Weights of a small transformer language model.
Size: 9 layers, width 64, 1 head of 64, MLP 256 tanh GELU, vocabulary 2048, 0.598M parameters.
Training: a variant of Muon for these matrices, 102M tokens.
Each number is 128 + 24 x the weight over its row's rms, rounded and kept within 0 to 255. Layers, rows and columns count from 0. Numbers have three digits each. The size before them is the row's rms in percent of the matrix's.

# layer 5 attention value, 64x64, rms 0.163, rows 36-63, columns 0-63
118:145132139115156125158129160140153141110134140087098127097164103163089123136099073115111124136133130102079126119087110141156121140114115126112142162155144171148129123162113078099162160150134146
095:112113114148128148155095170130120187143100177133109098132095117086158139159119110159112110156091126124143101159111130078171103105107121115149104169123123134117167117136117126153124124134118104
091:143118131090159166131142177130107087089152091143142120116124160151107115185125131162142116095151106116134175100158121138074121153119133105146119090153153134116108110117118118113103151108133144
095:112117149139161138113167114117118079133145149091101140138119106144115131160087132108084097119138118094128165145160188094138109161111153114111163144124106152168137126150112160124117120123084141
112:107112143147122139139109116104136111105095162137172123087151114066137167149132126124147130161122105123150138103107161106102091093121150093121126152131111149147118127121104200137166108156130116
101:130123091138123093139114115095148175117097101121118132143142160095149138091135132137095121119130130169153099163103110092208123099168131160145112144142165109112134152137128112143148108132112107
125:103148136124139066127115107137125122092125114104116109115142110143138130104097154087128161134128119151178151151145125161111159128139134184145165139123145116110106088123098136160169090096164142
106:127115125124101154140150139136109086110129158127159105146108135135130126130141163141170095091158100175135139089158126195115088123130121106143130093156155106140108109090153121110110138143082122
098:120112140142117138137094139123138140162143139194148094142132136128130118100082168118130126115172129129089110109109169145102169105155103146143144139133158129078105108107111077108123147111162113
081:076141122106138165143130103129119074118180118102124163134147198146124123137123086152137104134143127158154116127135081129133101129115100091092110127150126141120144134121132142153149138075105139
088:164146119109130150100168176147094120144151103135105137147161124155092087180091117112130133122127124145133162095112105121127145124128130112148112085108151110065168119110119121119130169115139150
114:117138052144124125131134107092130086139097115132149124202187127132146136108127129126143111117171115166150107137113118106130122117118154147137133128112115129108136117111149147090161178152110110
119:157084125123134097098121130124150159119104145129151086176116099123124120159146181111137121145150111133102171155151119161147158111125128127100089077120176091125134122103086129124099132134128136
104:106128176155142153091139134148091126096138124118150119130073161107135160131137129149166149138132122121100162128148162170103161129069110096098144103138152122155112107127118108135089115114111153
067:091114125132156069138177132102142135121126077134099119189147142126178125116131162115114100106114127149124126178139115146100119099122133134117106083152189108141140121130127133144140126136145141
103:118180122117173131068142129105120168122121089152104124160147090136151118158124140124112134101095114100141142125126108106087150155091145119162163129131094119100163126117117126160122153142133168
113:097123151138152166122150107112122072144177119145121171151133146136105115120127104135133099102136152129109135121105103139116157146161117079076140165143158137174115171111115089106117126130106139
098:136145126132085122108133135124081149123142168174132158131106129136095107118081147138122155139149109169118127161159120117114179114140098119159165147101103111102115080115095119151111120097161136
099:132143142100169162141114131147097124107153127155105127103128180107127110162075114139105134110110136105134124116134124094159155127102108119176108120144140121106132122105097088163124140070158174
087:147112119112144146094080132137148160137133146146122099091106134133131157151115184141094175156137117096127153099119157153098142134129139155158156136142133106083103107129129090130076116089135120
092:176145133122126137109121109123139130099117099123129155103138180086142152105144110125136093060114149156113125091110099173138153130122150145160142120125166096153116141125139089095138136165109152
082:100155116088118131161123155129134128101101105137153114130142132123112088136163110139168120123138158168166072130083081099156133131122084128132086111163136138118151152105140115169139125127106149
101:128107102102129122102144094115130073176146168139105144147136155154115118127145129128137096177109117124100108118163137110120093129084141102118133124103074118130154142129123185144148170108150126
095:089134167147144135131126108135104121150135092141131154122091173100144121087127124130108140106103142121125106203131162124196152130115111138133146154140140122115114147140119093136109067113142130
101:095119117150118103100113152120105144149156152142089149135112066142090125101123139139109184156089156111150124171146090165115147126175111117102153149148100139127106122131100155130131127111142121
104:114141105123134156119143171103110105138143081162113144137156093156096143157134117130157119147137137134168115121111098118053133130162110105094129126116137161090133149111099175124141169119136112
102:154142108125104099155171103147144137153115142121101172136181086145133125124089131095086163149123117129114113161092089130096143109142127145124136139112125133142137082159163097106115098140160146
097:095105159129124138140169123143092113150119156127132111158086149112121138104120133136137099135103129151137077124146159149197111108096077131132117126181161127145151111136138122157110113096096145
# layer 5 attention output (transposed), 64x64, rms 0.207, rows 36-63, columns 0-63
114:105149159146092133127146086144126135139120085149162109134095138119134091092109116143108131136159155117122140129180135110138151112125155146093122167140057114121151186111123152135128118143101100
092:167164126074132144146120076132140127158122064120120133145133095123090130089136122123132127133158143120131130101146145130089099153113157119129150110148158113154067131134126153134108128146129184
091:107145094198108105125130143108135106133104111103131137148073122127170139181138145137093103111088127165126120110128100131159163109107134137146140165177136088117150121119146099133117120133144126
091:127141149094133107128109136160160116133112087171121099141096193126132119135112133129119120159098135134130138118130107140143167159165088123143121131119115081145083164111187106136131128122106087
114:140141088113137125160160135184137136144107129126104133180149125092115119111099124145132145144127132075156133128091116131098149142130146136134091132100166134121126138076178111092107138082134157
096:103138136064154140130159098117107144136146154143143132124159099150088127115148127152155157132162156119113109102148182150134098150125135114099102085128112142145110082116080153123103130148146104
122:134121081115169138133117167085124136128110139117140109140170133120098121134128132137113144080178130131106127136111139108165139149091079145112112157105102168163147164164141118089109145126105097
106:119152117174115095107117126124139128124116130115125145105134133122149204151137128166156123146094092142102090126099105112148135102135136114156164137145149106083144104084175103114100154153136141
096:131146122124132138111135139103083075110106152080158124116161085141137157096157129131142091147079118113148140141155108102169095124121149162102121137136112123147140158145148117122124113172103171
084:135132096168089105119100132155158189150077103132121129092089101159110126149124148117107115145135126189096106105144161141147182112136133120150124108100114132127118124126148118103150124126137153
087:125116116220132103133095117107121083128127093110113141117125134098157103132166124149094136110106128150129125120166135136136180135117132130126173150141093093120123130148113120141147074129152144
115:143108129135144114119148143129134138142110150125121135090157115130146123107156115123148157165107101125152095109167131158143158122150094064091104094165120151112094158106145120115088119103176167
117:127180121114153148137113143122110102122180113136117135137156142100146138145110147159117122073067120113118093132109142155129094137125131067101157160149138146113148094128160117138120103172122123
112:172115133105118134139119147110128136128093153139117142128095127144143141172114126134092069096117123121157101128069109136140104138134138143159182167118110078117132101129176116121161147147112146
068:180136149075158129130107144115107144130156151111104131101116143122149150164137138195115127104151109164127102108143129156168094151139126091120147124118085122165129098108117085125120118109131098
100:131057155150162138162134162098133096138169143118104133145094167113117094147170098166113121112150130129157131133153114145139144129093133127112120140112150117124085128168125081134100107107132116
119:111107141139081111129145159169117144116110139154126096086084150148156153155103140119112104160078137149115122102149162123152122121145123176132131097101078115093132119125156145134149108140122165
096:131125112152147156099116153084111085151116111085117089135194119138139122137135126132130053109112132143127101145129139108134144169119112134141125110098150119128120162196140135132144137148102143
100:116131105166127130129109142135144100141126090108148149147095087170082136150174113125098094119141140147163131105148160123130140141116151190136121151117120101132121116159102113113140072165130096
087:097147115128130127147135138102111083100116135114187143171144101107122121144140139096147104109119150118157155119103078114148104108086160130129108161133166108133133115186145119158116137173109110
098:086111177148127112138162132137096119126139172152165154131102111139102123176176086157125155114129126123138117147121174093125106110141131145131146123125099131079156096086103124123125138119134092
087:115091084181135152134120078123147174150150142107114149104102107157100150105119112151153157126147124137097120099153147157120124128122143147120098123117135142114146093108092141089114123162184136
110:143148134146121125147096147184159143112170084119114147108130126131138103129112139097139126129128097147149132169173119129108182101151115090148098105085173144116110145115151093126141104108101108
095:136098137070133147130118119135140121104120161148147123112127118194109167148116137105107099137142158116135121106123162107127097169134127186124137107094100133179102106138085123135139132162102111
099:130145122112127140152134158129125156099138127123120074150155154132182110106111129117148074116160135135097162128150132097105124150102111132125118123065134161117100103201128134158120131130103133
098:138124090174128105161148136151123140123107148082094103120112140100195075113111137131129118115110130158108152115176115128142166136107117131118113134138125143123130108151147113118125103093170185
097:138105162145154127089116131124119115138129128118142079106181158090139118126107128130116128135152142142144121102131119128125099146148150097101117108107087133149149193179089151165150132086136098
104:140161128114141117125097090147157167098132128125126154087117120179099194126129112148146104131134112125113111109133129122124105146154163149156143127079126097136103103101157100116140135181122089
# layer 5 MLP up, 256x64, rms 0.269, rows 0-78, columns 0-63
101:132116123141119177130136133182122132111160129158077097101098108158121092148091089091156131144117109097142128116140121107088100142120104135134139166149150145150126107123146168139171139163117111
110:090122073122100127113156122121086125156115191130131122122124139114123125165114122131111132166104159116084157139080106144149103115150147119139140150136169115112127114116147112168147130139185098
118:136095131100081110107090110195106147110097127116108140145099130101094173115138114134146128125129174137111144184155104147134149153136135162105118104137112129149162155111123097154121122126157108
115:081050101092116118105134133139087145132157132113151113157111114170145093161108074129096133131142099123131148157130168126149145123132130137164137124145111135119144115107160151126129125169132155
108:094147114129142145140135107108139113141183134138108121140135156112136147147103120064104122111150131127175171055139122110081102124134086107167165139123153111119147138119140141131158112135137143
078:066118096142105126136139152150107153130167139107143121125078140150155095120107089114137099132123158115164154112133130143127114087136146129139136106165101153090150175150106149149147104124119174
098:122117129142121155107134137158175094091099094141146159142112164152098142141118123115138128143128135111080113134150146109149090165147099125156121148146067140134131167119072124101090155125128117
104:162096150135140135133129110148187104158120152101109122124092109142118105144129115159121149132078107123108135140150115096107146133172163062092108106143147161146152140092133127116122113151116163
092:128149115092134132120115115158152123109129152142144119175139090160121119119145153075155113089179147149112132107148163129098133152105108113112117106076144150171126134113073133125112147151097145
105:118177174094162160119107089113139120105165160101123143089125115131099128105083126129161111121110129146125086140148120162147093121115149106121107131164171134174101142103143103124137146142129113
121:149108130111178090147087115098128130147144141137139135109093116135117134187121103144096148117130159135075113148140154161113146109153073121138092162104153124163109124142135125129098154126165112
085:139139114132114106094138125149156142147174090127136172114134110154138122108124087139098165110124137132101127139160097124127120116211143131112108110099098097114112161085098149119153158122124146
088:150121105140148136153109149116132110181126149128121179141151096095135115140081142142136161130109153106113081141118090099164124103150128100114150134083165098131166117129138126107133171140102157
104:130137133132092149144110192101102124137129111126096114122103122154134150129111107085093163120174119128121123151175106140094145139173160135132121147091104143132126099078154145119116119116173151
088:063132144098116105124130138058130147123141159128169106117129117095152122096150135124154145106120147152102118153114132094121104152166123139116174097117158143124124123128122147153077149168129114
078:153154133134138129085148103115103066109130101156155127137151133124112117113134147148173127159173135127084090140144115113152083092140110135124126097081138100127122124163122172125120165152147131
103:128144091106124119123101139179113158109154125145125122155137150105140164137126136140097124154138131113156154119131109101154083106193096207107112103142100149156102124127112123110123123147104117
075:130110164119130128126151138115107150119151113148131096152131103144112118142141129175147122071143147116076096105166112152139137104126130120072126142118161094139115184165107118173098157126139127
113:100086108082088123115128099193113152134140156133151123125116103154152115149143147132166094139127121155130132102136142115124095141125093107127131191120128129147134143124171104122136111128072158
090:099110113076137119169117159141135136124125152133125106115121129146129097120194093111103112112151141094160118148142105155142098111104097113163108133137179160109169161122139152117144114128083143
110:129143124116161116118161088130106172118099132096165124121101095148098119115115172131124146106094129124120149114105106135150120092138119145139169130081172150132131129136123148163128087103195121
089:118150101115125121128138111102173138120129171085138178141128131132134103122143123136116145121131145086120072129145157125105149104144109152090149086116144097139128168087148141150140182155157096
091:140102125152132156115131108163164184157127168126129129114101133185066124090136115111118107106093115143144109151115146122122112142116127157129140096149173147140124119065102141134107140140115120
094:104119177101150144128146125133147147078152101156118138108150124114116117136114126118150149142108091137102109120141138156085143131149143113095109136141161153074065158125119138171122139088160104
081:132177128117157146100112079148109104129173125118140086144147153127146103088109158125152134111098163112103102109083108138090126128151129155148164179121147121103132118132125125136175097129121139
099:124137133153132124143077134084146123143159129170150148133128098094131136141119127136108163113086062139111109138096126135162101125148151103143106101127181133146149073134138130113147090137161132
089:130151122106121146101124141109144154126182115154131182152098149152120102115099159123128117183099101113089150133145121112143109108145097100131157093108153105133141127159144129131179128159141082
094:129135137144143174111115093112137122151142127099123130153110105152127192135092086088117169158154142147107141117125116159123135140129089105108122172103143117160113142135081123145103186129123135
084:157133138127137180128129133154146103104127106065141148122125129120122098144113150124095113122119066104112114138123178101144116116102160158126140159133134097128142167137113082156152095171144118
106:090155118132132146111080154139070121137126123115151124144134141115112103144118081098143127118122139141129141133167123123145074160125130123193113141144136046106130121143155128165134140119139136
090:142109144150128139128113122161129153156096087128061125165128132080090132133118094172128129117102091148175110106130127143197140137142131148152131116133161148124118141094124098110119137140124103
089:167113150146107119104110126153133074133206091149132107113114154107174145144092127132124123123124112146115139133143106137100106154110137130112112121138142135128166146182102103128126093076127149
107:166175104131147147130094119114150145110116147122108178143106133135129136126096087130127189128088100196127130166114097109145123130102115141140166128105132115074137144134103131103134116132147121
100:178106168173113118125110122116117103144174117114124129112156124103096168095097111152117159111072134093118108172096145147155101147128130128111111149102120124155175123152117140135135122125091124
094:133081139141126133083146121132086161088114158127147143146097120123124139121064141114104120157159118113139145144165119141119161098155141134170110114159113152135100134096096127165092164126099131
112:061112126093137104119132128124148109141105140121121085113116095081125099159072131156201132125141121119133144158120148118128153119141101141098114105106141122159140129150132150158143158160137150
084:119104120101185130127138146129093105169111121122147118124129145114092122104109104174158109132122184120117108096130149123110139136148115083109079144124161106160131177146139144154104172130131108
097:119098162155121096113133145092118095114140112111121125104136165100117133105142185138117174130085094125099138134112103108137135108180129134133142115159130137105189145123135101120171173112116123
076:106121078125131151124148135126142151152133148110087098126095098158114134142146145119186138094116107130147089146155128143139137113123095136129113083118165171126138150126083135084120123125192133
104:127091117135099134134105123126116102157119129118181129155108141055107142140117140105132114118183130145143133127102079148118157131127132129141109125128206093132137151134103130121162113164097124
108:101097157141107138142072109121114133126132115119104151118115138158109127162132112123141157104180111144108099133121161179130137084151146125105121113110190167155101108131085144139125158149104118
108:108101166127107109093101145116115093159122112118101119149137114142096078113112118114155146136133132140098127165139168142137136146200128139157154124131099145136147117104186107124106123162106093
095:114099098150148088104104128143157142103147110149105091118133101149148098145099104110143147067136113136117078168147136139171118096151144154158124146122140123112092139175129103141143138140165126
090:161103155124132086140139160133124148126173100140105123101094152161164085139113160079126148148134104113083125110184127123107099118122135121087147160108143114117126135102138145124101153165151131
109:127167103104107142139161132108117149169130183104138145088115112149122142146113134132101137148137068120125099118136154088089147140130119104179143111078168099150131114101093133127137144131140144
121:129138134148086109072156126122126121129119126148134113153110175085125109175115136139184141160112139154152116072114119146131090114116129121147127145101134116155158096129132168126112144116072138
135:114098125127123126084123142124107110176148089121133119135088153098130128144127134140145090128104111120112159136095119162148138077156129141143149129154157114140178107138168164142163149104131067
104:113121177145111120096114154114121194115109125151135112129123158128105159135068126147167128112141121179107078082147146101156157147090143125094131129122128135108145132119132149140110142090137133
100:138123179138132138186125128086153154171135144149097107150134134099111118119127084144135123145103122113109132114155137151058112088139139084141131101117159100192131128135133126134114137125128124
106:136135117125147131155171155134119119152146108119124147110106065137106175152105094115152136126103140138100133102116144089156140123169108142120175093114140106142140159131114154111115160091172088
089:119131111173129123114134115118096137142131117117090153142134106113062151129113080160110147162116104111134138112096151175129088172155131111150144117096118106177119125113167111145144145168136127
087:096136152147121114122118145103152114129135152137114086169137116124133147079099170125084145168128126103136140089137164084113147143131142159110203129141112104148133114092138110152131128155137101
097:121142102081141125113107188134095130138129128169116140136132124130122130142109089119175119099096157144116113150094101107109124161137141104131134186134113121100160137119202108135107146144136145
089:159115105164136108129157115159177126144120149108110114138142108134139086117125147120122116110103088149113142063110155148082137153128085180126089116136169114145145104144158111146108125123150140
096:092185121125159161104113119132141114147086143133117132115105128150172087138134131103108096121136097131139124146144124122118146102131134117135176108096150142084165124090104171125119184134158153
104:115093138102085126169084136161156136154121106096119151125169113138125142139161155148119146144124075101124152118097117190154140116094130136159154125100157098127152153123107129097108131111143130
096:101115151082130173060123110148099154111144117084166117157119119145150100135119108104113161142121121130126172101143123136124140122130158148132127164168145105102144102135125187095134118142114135
081:103148139076127111129086143150123117126132125117136135124158109119123130108191072129120155118154067117134135094133153109113092136131155160152126163171116152123116139170124110109118151087106123
098:149153109138105138123084145126135124103133143135136125102060107108066112075131134112134091150157156129136124171156112171131148129164146134169135127137161132134126103129100097160129162115126134
094:118109140144102135110123136142130138140130166127133116103102072137079112164126145063107118150151133133129158141109141111164120083149113134146139123108149090174169134152115154108159126149081112
111:107130114135105130215125172070135145132122125160105135115130156134096107148139131116111133117080117106111166136145095167136102136134152103130150110088157150131143103103123137132137120114169124
096:132108090141128130175110166124163155132144087126091163118139140109096138120121133114165119149102101129099126115148172138104087170140085138139131119128152140166112093139113106119126115131172079
100:139172142066140129116158145089141121121147168139105113136093120127178101187103129112123150156108086127108133161141087138102122111125118126119129167116161135127104114120161137123157126153101102
096:109145109120114137098147131159155150131133089108099144199104093141090099143134167084116087148168147110131122121138129161105136140158113166148157098131100144134160135094139121131143105122109118
105:109126129158124148093107171084130125106140114100070173139127166135127137122161136111128138132116101141113133123148123141112108109134077161164181135066142128147140077132133131147141118148115142
092:102138120084116131148121147141161160119136116133155145135123126123194097142111124099123111107134090171123124121191099143121118106085131092199104145135113112123120114141102144118120128165137144
091:142155140091107106157094082110147132102101132101128147087115111106108134146133122130105186152167108169127105170146127158141177100178123123116140131101140130086116123138151113153128121137137110
080:126107113091186145137155135085119137134129130086120157139150128144087123143122085149116128143110090114139155167110080129138126160133124115119105144149151140136123184114134156119104162074099132
100:101151160120134163154105116126135138160143143155121074132149143126129140141131119071132108113059118150089138095099123110105154133112127174099122121101119136132125121164141153092163143164155110
111:100139139098129141123127096147122147122143139169159105133136159132144083122154160110119152125115105165107134107092111156101126084139130142103132114152211125112116123116128138157129107114167075
123:136116111105152098145131147120166135103128105166158132094118137100115143140107094130095136137083145166146153117167087143153129086116109138176136143137128101095146091167107139156151167133106114
099:169160110165116145123093107153137162136113114109128137161089131110157122100141157099107114099144135178093121115158110120139112102140113125133130156127137055130158131129111146131098129162166090
108:129126147092137108137140135102108134137176112138133153125106145087097135124131165095162137179129079132087148129125113181104125118149106107142117122106172189105109100153101134120134144125117145
115:114151116084142138115137149126091125175176148141129131103119141106128136148138120157133155129143134175108146110103131138071091115117097111116143113118196145079113109115154129166121120111157109
088:157145116111109137102121155144125137128119138141098114157121134117113168104110137109151147157134110123106133125108128134145147102134136191073126177055073119120142135106146113135145097160129164
129:088126149090123122091165215131154126144115089135108139118127142141134125133127108118139129135123157129091075096130138135125124128128113153119133168126149145100196108104114158097120119120130149
102:139127156110148085131094117107157116108146068085127136142104158106113114093153141135121124119128139155126111082080140143126143124131175095105143184103154136121140155166141148152115151123154122
112:092113126168072080142128118115149126130111141148141119145105177108110103106070135134162130103115161105138113126165154145113092135129135154147141111144104100139161099125149117129168164146102146
106:121148120095120059123098102106149115069129140141131125133150183109138142160160110142119132145116137149170175109165121109133131097107147126143145131122147103135096125137089152174135133138146101
# layer 5 MLP down (transposed), 256x64, rms 0.126, rows 0-78, columns 0-63
117:112100159138145067146147109109082131121143087134097131137119116179120128138113144127103156130115127078159157116118104094148139141119132127117137103164130102143149152187147101151111170144120149
096:103128096106130126127148116141107117165086171125139106117127092145122068175119147123098158171101100145108147130149150110158163154121139139136141151131084145129137141151157127139130086102108087
114:061127146100133159135135140109137144126148137113133129087088122166139116137118112112096138061133112131141145074123173102117133112132125117153150146101166124096143112160142145146182134137142120
097:161145108129134104151123115133096111128150097131196126138132112158150126157107081112133162127155093116120139132093129154156152129133142117130089136093091114141104125134121147134113081128094195
095:106116170117156142111140148100113137146084129169140112184125159111103132137106124110156134090110111122122182160170153140110120091120106138110116143138099139068096148137084129125144143141123137
096:112137095108100119160154149138151109130113112138123141143197136173122134089171120144144163125143144117103125135112103147124114154135158086115102138126125135174075123125149097106132132092131077
094:158134182165140082164129120133116114089123120136124111094156110171098140141107133135127141146099142115093084139086119166136098143119099069138156106126146124128159129127140118116169132157148117
096:131120171129135122114132172112142153145145146123185093125111117103154093103110097114114124140125096138107123172144113128153184138093148157167134123097154134132074092140135092135135101109123111
081:158138165161091131123090127148090128122097152126130147148122137099145100125123099138137129119127121174113102115088123157131088074123143173134117161141108096098118137102170127130117148146175164
091:108160110091111058112119116135168158126102115144125117166089173138140147126157106120122120128162104149107186116103130124115176144138115127176150134116092111122149093134146122110124132142111133
123:139148108123193138116112129160151116140104108104095156108120161121106133117142099152130165108120090114142162085121120123145123167119135168141126127099116135091140114168119132093163130152066146
092:131123118112135085160116113161109158143115159167067132170098111099117122093102103146100123132128127124166131143104147115141150148140139125154124155139138093168138141168128072077124133134142122
098:074128115124133087091082129142093158108133133143095156142137139104103111125155097152128109100165126159165153120126118173118126145143130162111099090179114123138146126123142137153143112110157168
096:162138127151143145145080116134150126126134126130128120097082141132111110154143112089127168167097153121079119099135112143121152170154143105086098147113143124136134116072135132110156153139094177
089:110148139201141121127169136148124151122124107108095167133100112136160140128112151105109115149093171076159142159116150118120139116103112097162112136099098133120093134145107096109167121133106122
099:094136145102100106150152109092104154114116101118109102170131156121127139115148138108144094150126133163144128102145123133121133183124179166122156121179147145116130137106116124140102080071109136
094:072095180164162180144119105147118147160116110105114163094122114137112130161111097106136126126104099139107154115164132146137139174100098119151138170126132120137141102121128104132146115097100139
096:118127124088142108158111114094164144135108120135152132098166124122127138114126155123065168167146180089158145140112111105094159134105147122147115146146152085156130099133126154111123145115105091
096:136123132118083129118112156166134174155129125120150124133139056140100165117133144146143147171128144114149129129139113155090085144105111050111125173119120120136140098148136140109126113111140116
087:107134112175082142132099094183107111109121107130086120118133114120158149129136120119125122140131188184132128110103124164157120135130174141160124109131123128121152107130087086125106101145106158
109:102146186137125120141125100135193152081095132102117111126127106124151130106106114142079111119149126086136094154146153137161109112097108106132142123129092169128149142142128117147167134135139173
106:127107134128114114181124136166118071115123120181105110115124146129153174162126145120133135117095109102142185157111141145111122154127142118116117131106128150142132130168091125101109058110130125
091:073109159132120109139120120106107102139139116145145117146168175089164107141110143135169169137093140113130143137095107130151154126108116115153098110102128119111132134170135110110163096187099136
077:092139156105103117075123134159154147137156103087126127102107115109135099089129149117123147134130105095127156141162141124126142114107112157136134094106124139113124097166121151134158120169209141
085:103125128151144162097110153148130144115125127153111114120118093124121126162147159066096130141133160162124080089095111152130131120151167132135161130122116143132131137105112109137107072103148189
098:134146137129146142114159137103130155111107089124132100143108115143093125148105078125158148117163173126166122105156096077153140136103131102114155176156112142123081136136119089120155164128114102
105:125144147152130125152146077165140113154098127099131111123137101118101116146156124127098133092085121106101107176112120161138185159138133118149079123142155144131147075142109111115123164123144160
085:104116098111108097114130137139100175180129156125108132110138091089124102134134117118123113119135177162101134138108082114135127152139167138158195142114099163146140137103138111138145105140147092
098:114140148138071112125132118117160114087139138141156136126144096140132143144142113107128158105102175156162121134062155104135137111130105124141124116055127119097116128167177147150126148133122120
091:146137124134130097153139119124120150107108148191131135051128126185106104111137145123121132096111102104118148150152134136111153116125124175162101161115115131111165122110095129163112131084142115
101:148143131179136122137143149116121125112142143121079145120142115087090174118163103128124169157127123107162084090112129140053134138148158140111142119101113116147102106161108134109125127113152151
097:112165139141137119158148163165125114138130161148150141116130151103146101167096073113136169093113147120163112117109146125131136091106152108122122159139091085119133092077160142120103114145101138
114:139109150080129115114166152129125126165167081129141088157115155128097162150113125126111134153104187071131111127145113156137139148139166084105087101129116122143138127108149132139106107122143139
100:131146115130131173098149130122148173136123119139156165167071147152140117126113163129145116145151107127149123121154138106102093091141126085182116106062131136085130140104115124119135139108141107
086:146108142126093109135160122135066156135093107135116133125120150146113127144128067147143149119104117096142131145185110138120082133142129133136131097170099135149145166137101140117105100188142135
100:113144133129149139130154106127151102112115164097060106151137112125125143089146088133083150109128140159167158097153152120149145110133158121144123155145142122146131087155123134138111139128061096
126:127155117113087124089114133104158178118104104115127082147168121101150152139119104132114133150149088094176130141107115142159078136150155144121107131097101137103166136170124130115153121136161115
089:140149128151092107138125141174159148103157134137087153132085118103132139124131119091125127151070125128145111138123102122158114138134154140131085132148121135167151079089121119171124145081161099
096:137136136152024111119150124147124124107116120127100193150147127121153133134117146116101132137100119094144151150140128154138141155136123145098107125116146124138132068123146125119132139169118083
109:104145161110121135113143096159127135119136138143116187107113132140137149182099139115081136148131098083144078109142127123127119157117139134135162148110144114109117133121121157081130091112119196
106:170175086106142165087131137126122119096115111138157174116144148130133107146152130128135091168105106111144111133140144126132119166082110111124154172089104137144117102133136087127085150154112135
106:128135131119119105156114147107163122113120135116156120109164160138150162108165107145104136111094161097132157150063142180142136119114125120092148122069141117115104152128135148140089106103166121
079:196122091137106135116129158114132081147143156103151097116142123163144127130137169122161130134095081161132105118143123123115104160098094098162135090171125126124106158093126138116150122109118123
099:131114129166153069140135135107143149130115095129135117113174110132128137083141121110136094182111104103123092107094115117132143160128101090135106132165175149107158140112141137121152159175140112
110:117112149133117115148149096152129080097109086114131141108141166104133106171163151116172116122139157133141138135097141126161166088116093137138133129135174064122139138099106108141131143120090147
100:114153120118122140086099123150135154125140116115173122108116087124108107103131095155096134144181136120141161161119114116190117127104107079126158168128117145168143124147136134102165095119094121
132:066149155100136136137162161111156097137121131123175117120110131108135143124096144136089102154124132168121090144077135124091106106178117120152154161141141115124164141119115102110098127138161119
097:143135150128148117089140137156149098124123099097168146140114163075110117111088158145203163113105150120118140170125126115123104125164130168128116103119124109109082112153129114127159141124109131
090:128108161152109170146143154137153123086128145114133101117106106126129121116084129101117113151118125118086112129138131110165150209115110098143124157136147133118148091119137116089174129113182124
100:167135093132122103109114128154083124105127152129160149149124155139114152099154173156126155141138121135100112148117112161132081111092095110149108139101153159108073109107142129161139144163134089
096:137172109126166130094127138147118145134149139128099146138120146100178166147133119101147145090113153112113067107152100115150124113141141162096094097152132122085106110129096151122135133134142184
090:156138140135100149112115106188136144149153131144126140081128142101113128150129095132106085119098169109100133118150117164112140136137104089092136101124125109140216116142107132128138124121101152
086:097130172078173158086119139127131119127100111136093130133107111121148109110129091102129147120144143114103132101133128184142147095156143171136128140130129139094163136152090153082143117111137169
081:129141134102130147094120123151180182133109117129126132109157125110069135101148145113130177150117078170128139126104124160139072119142084154115140129137109126092164137131143151139100122119108127
099:101072125099162160137102138122099088129159147145111167166140158114117140149145143095089144140094140105111131137129149118117078107122141138125087130110115124157127141164136171140157097169118124
098:079083129133088138146160142176126133147131115142115182106129099145163128102093134129126169105144117133100136121138132175141083106158121103176140141119133121131134101162111145139143095125094108
100:141119132099160173063148106150126112127153136095149124137126110138105117143130088122110194152119139119108131113163123191158138130159105119108087128098099133168138120123124111153121130116118154
080:117129102136105081145164131116186144117159145139104123119129160146128140105117126160095117121142147114142171147114128130107147143109100114139081136132094179159153066125164098128132087128136115
115:108107137151123119144135114145093119161133140139125114129136139111151114175129140145150156096086141125108150095079130085150130132138116106117130143137154103156165134121149189070125067109146116
097:129157138138121117132107130136136119113151099117103139138147148074138135139104143152177172134106105093156126103127129135117137105125131077091161154163127151105102084153135117129113128091200121
092:124125133136116141160127093106117149140127202140145103088121115143118130097142073114116108097127132111117143124184165124163121145126142168133114160107116124100136103163134181114130133084111117
100:109145096126096108121154137123132123107168184101152101149129177113162131135123149122116125123114135135168129126086084143131158090103173089145132123140127137052126127112145138127153109142122142
104:089099124164132113169124131172093165136100106105149107093157103141138178107147109121115125141134116152138083121096155122117120136146127175136129086100129129113132145167087142161153102117145119
091:102151124135125156100041187109143135127133121108144141129104096146153139084134113149120122101106132169135114145163139117158133137159089125125159116168089131131127143114133104141101161114133120
125:125137106115103125119130093116123190105110135126137108143146127119103135126141133153078128132159128093158156128112176140120132123131157107092109141153097171096131205145118102149146107135128087
106:092140116117126148093134085137115154115103124121114163135184132090130116147144141170096108119122135100159114125098144164135116104132147108175134151114085142137170121075147166115106147104126149
089:104104126098151116109081183157124095144141093104163135116096183143128134123128106127156114129095163139137142149127121119107118147105164157144170147147122079165111120114097158138117127103128106
093:149093133107133126110107141137115109132108128154155143103188112124128147103103106136157132133112103183137108141101110117155090096143115188159142150087166113117121131079100156117130147139155131
090:131126105085103102112118129122153102153153091144130148145123162128127135141175122121140138148158172130122154157121120169120074102099171151117100133165131122098144091117105121137095129086171139
099:123098110099100159138107096148077155122145124149145152103160091168147120126157152145112135081128128163144130122121113139105112137119119125108096106122164150143187117096181095132144114121154134
111:087128147164150148115121140162169135113124082153124122119152101080124090126154166103090120147113096123136142099099147138185136134111118162124140152177120130126130096140116110081146144117112130
102:137139137085141119122158108103120118120139106114153136138157145150151126082120113045125155132156158111149078147111182068114110112159146129136145157116145148122123151132112123103127135129117151
134:163130193139142119132124081126175103120122099137119151144110116087105169080124140120128131141130126107089151148093126133144151147121141088103110093107133136161127119184100139146160117111126141
102:168134156137133096155081119097085125117132119129099125154113154170081121091086093128143100168111153163140125126136120125150092139083144134176151131124150108107135107143154145151138149124144117
084:123134132131141148143152141112117090111122128160108129096076134145139142111111100119138139133119165094151088152118157118175186118108129149143107111137139124190137126141165104062116140132100124
098:134190081093149109116132133151100128115117126147160085127115177112148131123150132113135130121163081099150170128112120153174127142115128133122110122115135164130115140108099090120175098161104133
102:112124131146085112157119145116106137162153154109129115093158120152169113149160144121142138146136149125143137113126114068114118088090124143162148083161111172121105140088129150091154099140105147
113:165142112094141128133123104125149094092114132103104122131161105104154152131163156137123099144132091152116185144169107151103143121139104116086109116124133188123113138150109097180117134116158117
098:118152120112108134148124138064124117142156107137116102133100116106125184155196132121079114144137162150092159092167098127121095131102140116155126126130119172123135112142120099145117157135120116